python train.py --num_key_value_heads=2 --parallel_block=false --learning_rate=0.00407 --final_lr_fraction=0.0 --max_seq_len=512
Each number is 500 + 40 x the weight over its row's rms, rounded and kept within 0 to 999. Layers, rows and columns count from 0. Numbers have three digits each. The size before them is the row's rms in percent of the matrix's.

# layer 7 MLP up, 512x128, rms 0.162, rows 164-213, columns 0-63
092:513530518536517536479516501456458513585509491531499436508491436532492527498507534529449479541493501522476534499625536529523492519453454550517519483499560532517535499535564493581468536509494629
103:520475478500501525485576548433462483493564497412481503516519458469533421475545499474485486468502510493507517527457486545594498582478481475554534512432544475548449509522451578505546464531524505
100:577521463518474501489476474461517568452506534495547510502392530486540538501536481443519500474519573454492484515536489515441484497544578460561473559527455564542585551502463491577561489496488487
112:466527538521523495499536407498519458492491503516552517530478470467501536505545528422501520491561478518507490477520461410518521512486532611534522516520536541509535466567461542526538483456499531
090:486507449528513556504531554560545523409505440457469458491495455497460494487545512518504544534530523509514508506531564462494539494400478464543500415479541550461523486570543495506600461508497542
099:543455524522420560498477540553517558550451465467472466570434516495485413529573468508480522554531499560477486489445484533503449480510555487537497465405477508505595536518563507481531457506444510
105:527486480564536517470581465532519483518550418464464469591494523511548531513490541455448438465498485476561485517471471449560487533562530610510499431515497548485556487521438528495477470539503481
088:504514494613515461513540460429491565516463489447484495499521535539492463452537590475500469502532515502437452482546522447530473632463458533519522484516562502554528484460406597559509454466582480
085:469525491532466555461487477487550513470515434510500468544443492406486508493533467522437422526579589487517538453502477445536523481446480572524504538504507627536457474524511508508517447531535540
095:488543459486482575517485512540516519502480531521437511506474477467450513576473514551468520557534517522581435494499541410560512487489549525559455488400507493490460598375522514531485532513425526
093:487549472579518536499498554460480490550502493540526449473505417538500443590492491556507466487428469482487454494484534483457523570425560453493476559466423442525444453445498496603522458511571534
093:552497537504510468441516409520530509487526441558516473529413454547502530445412534479426426498519507494573471513578466473516539509449432505493522475486549496521485483516526596460526525508482475
090:545551527587444511478447503407467478434531535473568480481508469489469498573526421553563499605521487499474531466525498526491471440458524496452491491494522495550484507454549515532519487543529498
085:501538488517442479525472465464480486415481549430516474495445520509505499524528427510458540543479470512526480444455511525502483495478558509540454432419446511519566489533544565486540479500505507
107:450537433513506602520511533446538499529427525442429510529487537507489491520582482454520477522532483540543456496457500464462450462522540428515516489518476492535492450478510502547477484472476499
100:557524489430490533476596485498492513548473483489511470559488478456511445507494484548457407505498451505507405477449517538535472570538534511451494441497526534518550534525484510512552448542505462
095:547568536467424553430480564507469479487501474522512502495467460504425446593533472504501464474485460472466447534506495535551450459445557504540432507508524538498507502559519480529531499514489493
087:495506492495412556441479498433542412443461495490489478523471495510486471526607483523442517544525524515488505425452512526468550475496535526488460497461456525534478483510585529526542430479444563
096:535488424529486502508439490474465574523447529445463453542450520475446502579552473510504372476567593484505532508501520525448490488608503541504441508504502518543469494466548529502483565503455467
089:545519465526391476457496529504571443510416468464453513534532620478515417548521500543498530473548499463534513561479445471561598492596470567467489510499485563557518527509495505462480462534392456
088:447542497509471556518559405579490508589458523557497443532519478514493502456504492453488466506526524499528383508540574480610519503472430576571490466497520502478440488492534548554538460560510500
088:495558443520511547482444463537470489487507517478443495514427502544456432467575470542492555503571569459531501459546604437475547515402456458539440490515517479547567498549522547490556515491521573
105:457562494480483519520531525434555559511488490500474442518451506549462494474559545491440437425524542560633479471561522507520459496461487519489440485505442477507567456578527506550612460547518498
095:600552508487554470522453449533507422486458494447487439574489506543590465541496485547503465458506478464522487547441480519595560478560494513479494528514517507533514560475529481459523416505548470
101:491598483543412495422480525514558462428516499483528481533465563481502449534570464499500551515489514416426550499494452499480458430504513519569538436436518600469515487513530530483540437483452502
087:487514486491507549480451454445502517558419416420494436527484523464598537512501480426476500546594464514571465481490567517536428432513437480534488480504518529551494495537524561542479481542471467
110:570448536458478534505550526473561467481558468453483423548497475485408446496521536555461430421505489484541499556520546475529458522565476473503451570435456590563406500475436486500533443511515454
095:550472463479456499514507464502489461426494450497521520502518546509533514532473492443463457565510468512551447430510532479506570463466463597465511470479474505470545520472514528530470456482491515
095:537505480477499516419561508407474488533494461490393508522489557435534491513558559483533482471482524392577475447472488406567527514574512517506482522438498482502561567581484549460476549505490516
099:564481477532510518420571495488501522477498456418427455538536601544500505541481534545507490489491505464497473465463494518468521534546521440489507470445581521494515574492488486487458495541432574
089:400493451476532520497430547444497578425490473439506437493516569476478444549523535471542441476475492486495462478528521495470475568481518465501409506425548479490555516535479515558494445524460523
105:525487441513470497504538473460524407497517565470524530630492569449543469520471511557470432478537506470461446548496418527487545482492559510450550526470519478565592492533465570486493451540537530
086:538492467578469509467436506546522404492577487448412506451399570470477486535504527536436441465478507454461557505478491495521474557535477489520431499539510506492486511471517542549583457567506526
092:496515487493500461563473497558491482446450448489526492569461514481526479500496516452513456585638476564482496464500528548519498458452522532525528433414590468473543501472503517514466472472536494
089:485544492525453500418489492478541408462428498501372450521480503577551527497556547484499467539527540494522480468513485487542557513510484467491427465509541528592534568498570516547496478561417548
103:502511536535510477518561437470490503439575453473472494513515547528513561458522520469541510508492492452477503530539472463537528456495589524509443498510482494526461469567503488535553496539495511
098:529525500441469508543463392439522442516519544456512482561511453510557478480466469517513466471529524503496491486485581465495497489469524489552461452513509519549559532473577518567478468447449500
096:529563564509457495481501516538528439403487529472408560516500478480513522512603568551500461521492472444475525427487511467468541606561462497519491497541464530525508513494484484555552461512470572
090:489499521502494533438509481451529487491586493489491489498475533552430473473500599467504497503475497490488422462566474415550442565436472529512490556516489518479520532513488543488589459402478548
094:575487456481511418480441395529498503503478456433545440501483562481506499511462509577465529463514559473492502510504498564522477491584493488592516457514567538529495551423507530504556440495468495
100:580517442483464560466504471444495492505519568497549465537520504497484444506523471507524532485535581412525495493520500442510520488501564516432456445504470522577469582570520488471457449503384502
103:508518511452459495390545438515552444491541481465500509528512516460479486498522498566479499532484572497565529360481468424507525535502455518548473482505567509538444528474530544483600496532468569
094:542470486487476545471462457520551481471488553463457460512486441588467524525542477416464547528457536509538475435457501411520480506465524463496461481512485486491455479508505557458595529498520441
118:483490503454456559461499516567598499532475468524446443552488468504526460471493571458453520525495584465579468485550546529514477579459517490494489402526456523478485565482450511490572460462455530
123:515482491481500584492476452491488384520447492505426524572426576485541497463503549476501468545502579460504407525517459461557498556537477485445377529492540542534501590492500508549467522485439545
113:538551498452544514482486517526546437524460465530427486539463490503466518475519561468495439535472533486574480477566517418554531523482465526462404492481482495517524542474534522535543540491464588
105:488564517470493466465483516405566533516449519421442488478493500536470500520543527521476507581523459525511506536513474476507478539429500485520547531386453480508486461472474520517548474600538504
101:497560542582435495505517502478544460559484461469531484566501519511474454494530503507486472467500573530514463453471513548454499486578494477493516481419493502621526504585494487523470520491467497
103:505518481583534506422593469435466445481432501448487460542505517588501465478562571507501507543491496601486408446453516545478501546514534467506467485506512484567421528576541510556482549497538537
097:488485438472485543460561532530566476495497446506494472507443524557547491470504533430517518473503511535599487441514502449477583526473452475514544473505474553457482537519512509489580502489428524
# layer 7 MLP down (transposed), 512x128, rms 0.151, rows 164-213, columns 0-63
087:488453491576481531525499495554529531452536509524448487447577526486488470479463520602604452514550463466485506436490522523501492479552514554487551570503518455467530457521568483504430491499532511
105:548525514483489552483476499510538456552489527480519450456552514509477448414548458566470506517535522455493574426503512515506516515517534514439556496521439489543532530556507541480517470532522531
102:525485535542547503584467491519483559514500459529530546502511515479435514489532541547493557505534469552467431497515510512489439420460481496548442483471476475457431485495504457510450529395501526
102:465466509578537522531595629561479507527501406437551500528513454485580418489565485455523469472524550483490469511512500504407473471511482500478478484494550449548565546485456489507511523507530518
093:457449494536498511606489479587483540494483503497524418488506554508506539463489496550502438490470424504529533510434494511441475468511536519496558443487524532404517529507519493506517513540530489
099:514522466490397409515476540463477443496495532451528439535567467453526535524584493505496524480459469523508468503504476461498505522464404450474548432504464535463554471516508511537576519530509530
103:495513537553464528489529498524466532507520528485438489463486491496464547606574496482461517548450482433548531508607534489465481505431517483482475480495509430518534531511550478508499477510538513
080:471422505511475489514459508603517418519481503451500555491546570539462491521502510527511527504492483515513473492490453539477536513511546500480508505468439464417433464486514492465476463560434480
097:481499480499423518517503517491542464446492522486439505553507463528482449589492508519466516529476543531515537482450479423538499502502528562500409486481527543550491498436519508546498481463457506
090:467507531526467475502496556507509571480509491468568478537489402500473433528504459407482528470528537457461535442471499577448487439519481460418484485508487497528568438565518528493472525510495497
096:466493511538518415551433513518486452504483454490528653531552524548558472521543493483484525479503543511492518506463547418468426518512485513518537414474454442464566414497460463486471537481508496
089:485526474519532513477518519514510503504483515530421502540508500496514505487478386559521434529496483519428557492524540461483516575508498527458476513506547539491541508519494414547484391463468569
088:536532513511514468578509495492493485532455477467481539489529479419506465510515614466478448439470515476522509529536539421473527580542524508441504568511465438489476550534518508488493551522545571
088:523462565457481405580445520485511517590565473470537509535513469456502499532518514448560414440448470490426473492539552529547477415476463445460519559591565427465501500484540444499474534542514538
104:509428538484435483482470525480592488537514555521478502529502514413434464563469473533454522489466457494539568562531503563559558510498507498466476474532432516506547519471497509456453545475583485
103:507471543523518482536465502509587554395515519502453477475547492569466517516384503490518481483424485455460539516565472469555514548443506487488489567493481514465454543472455499481476477477490477
087:597466547484484503609477468473428497515491505491501546447506489467552442542437479556492494540519462569487470524459505468439516498495495595570565538488540370447532542442456573512500502532476495
104:501514424559435478447498463479495418436487513477440500515459529521481485585572531462483525524512535515480463489483515524528517540542527569515509449498551490580475499501474514498546452531438509
097:536507513489564451525475519573445484505563530472512490486529488474513484528585515519472420433527533477480399586531470491490518541501458503439500494527500527544566427521514528509494433570547523
086:410480493531556517443539537477441565467547436545459523465520472480466467400518468478435547532531529541571440530482505494515544509435499556486622517451506501518494511532477449497469522490523513
082:487469544538519533532450571551530491442499459540481473458555527470472481496476514516498502530501460489551544449497503454463478488545470492515521508472501492456510526467456414496523545483502517
085:447492536500461465546516512495455513468488506486539448521559494504442525371503498498579541467501509521473510475536488494519481462552499499575526563516497542454434555481544530496470528539492480
099:472476504494492510502394529456480437470519470548529427428541546500418480507497496477480538499518539474462484476593512517521491436548552561470551517540566479543477529402590550456538542490509501
089:476530503528463503534493476529453506483533495517609452456523538563456541484494468608565558522504532491451459429490505507508549505506472476511541440565526509511488559472567517487503598455478487
096:498513502495500478500569498531404485464493520477482519495461445498541493372547488464568462478439549485461480519546470502557469539535490507455501518535528521478408583477444515496546453451489529
108:497462498446512513510434489542532437489495517502460567530504508475425496564436439597589461482485519469548544488503396579511572413439427491501514470492491537484494498506464504428469471502503409
115:496517518522466558471510547486459438477482480511504453490466429522466465494477540494546542485504439478524595539528478567435545531524543496420453541514437529479466497485524506502551444499478514
097:535517501508470522460530514482441506493495529513538441540515468470409481588566465545505528515488500462522544483470491515516465375447526453410535522507474452558475602482519551495598530466551465
088:479460491443534503520472471502480552442489468487464500503428429446466452466571487520506451577545508544530482505462498504540539486529554525565508505499495483419532481490549436396552535520471495
096:554503530473523426584460486545479489540475547426491463501484455455494527562489553500536469603544553486530496498510485524508450450509494518545497492495483466443486514521489516469481558408454505
091:529489501554473469477533504561503505517585515497497535466507514467514449619427515507509509457388457457511525487482477482433525499567558479562564450460518481453511487524496459444501537476500491
106:514451535551552470540461446534504519513500450518560494443415456510485531438479491504482511440525476484517503539468472526394491517517433538512512517475519558526518479468469522506455554553498492
091:520500544604435464460503472491470470528465423556554499479542489416470460578449495458506527465425449501518455471432434509465519539455473452491545466475511501538492551516507509466453543468546543
085:515508530512502547532519455480438447536475459470548498506486553498508545539534512484520457545489509430487473510502551464503484532556503475390571504517430558477522484562480551464467567499465504
102:557510543554460498493534448469519476516523581471480419496479492535486455605552511538452385526503478491489450478545480485561459508511500539523539497462512511486487513464508496440544439523493522
098:475492510514493481467592499524537524483400520524472482505519499430508467493518539493536477503518437477444506510485467559436529506508501552467505504519479542545468488467412497520445523484501523
092:458467505429486470471512543472468528523466415534497553465509547489510536527494468534496558419495503518557468466495458510518548448477460491507603476454502458474458476478553513539539503539465485
093:557445492558504523505472436483551485537568516476386523542491504448458525500452518587479485496516472510512556580490522517579540493539507536501454522479521460359486578469518478451541510489472449
088:492382451486526513482451531513530576479478477578429495470513516477526503516406419490500389540496532512491506499480540604505463482558518471485480508510560514437449441511494442499453407549587470
091:522539430608439450524512423487406462479549512491506494423483564486463484542450512515513446521470556483505489467520434416556430475522514512494493515514539508499430443544524511499452569485524502
097:431478586505503491582527521552574501496539509515518525472491525480473468505446497555482510509523515488557557467446415510474507455514574440486527552514484485444502553525547470570503440448585499
093:509535522504500552435562447555428485553490459452524455472530492554531450491565462484521526515530470525575550546446418508568513453541510496465484508540509533510499491510467503542544488491547542
097:511507519547508486494475523474522560562545489568571546489533518497484498514443477506499538559542485518486489508484485501459537535548541529534490483461554583511489497551505420513469449492528516
106:510496513551587517493505527529538480398504498475495471472519509517466518387485502592478462519500540523480505556595462515546505514487528473460511522489470423490463453511539427526495437559504507
121:422456511432551512520498489559556561527546532538473480467541485557478483498463529474489514485481429493526512503501537539450536463468495499528495447500484470439461470553390481484562497504529516
106:540463509493551480509480439488520469570498496481392502502460464532474432504406511464501463551486550486415510564521555488485597513489543490466531498409521459523496531528510494532571458505565522
101:418488490483573521495499553474478488534431467528510542502527511460500462516482486590479519528514482544533493536494505465500528462523493541472481485506502515473534513567459442432453521460513520
102:528506482472549542588467522469477546478490485447515534487502435466493515559463506555484430482515492486470547518445468464573541472539440478481460537460600473444496519447572504531443446517580446
100:532459487488532476605565480504457484488490498457553418511523513515474470482533476454513498535445520506442500505516491522555518509482519517535516491533424536458531502520458498523457432498431513
092:564471523523572510536418585513517540550433503468459517474566567464491477515453456539483439562459502483444476519547511480465419525479486521413495506465554519476481554516512484579517491569534485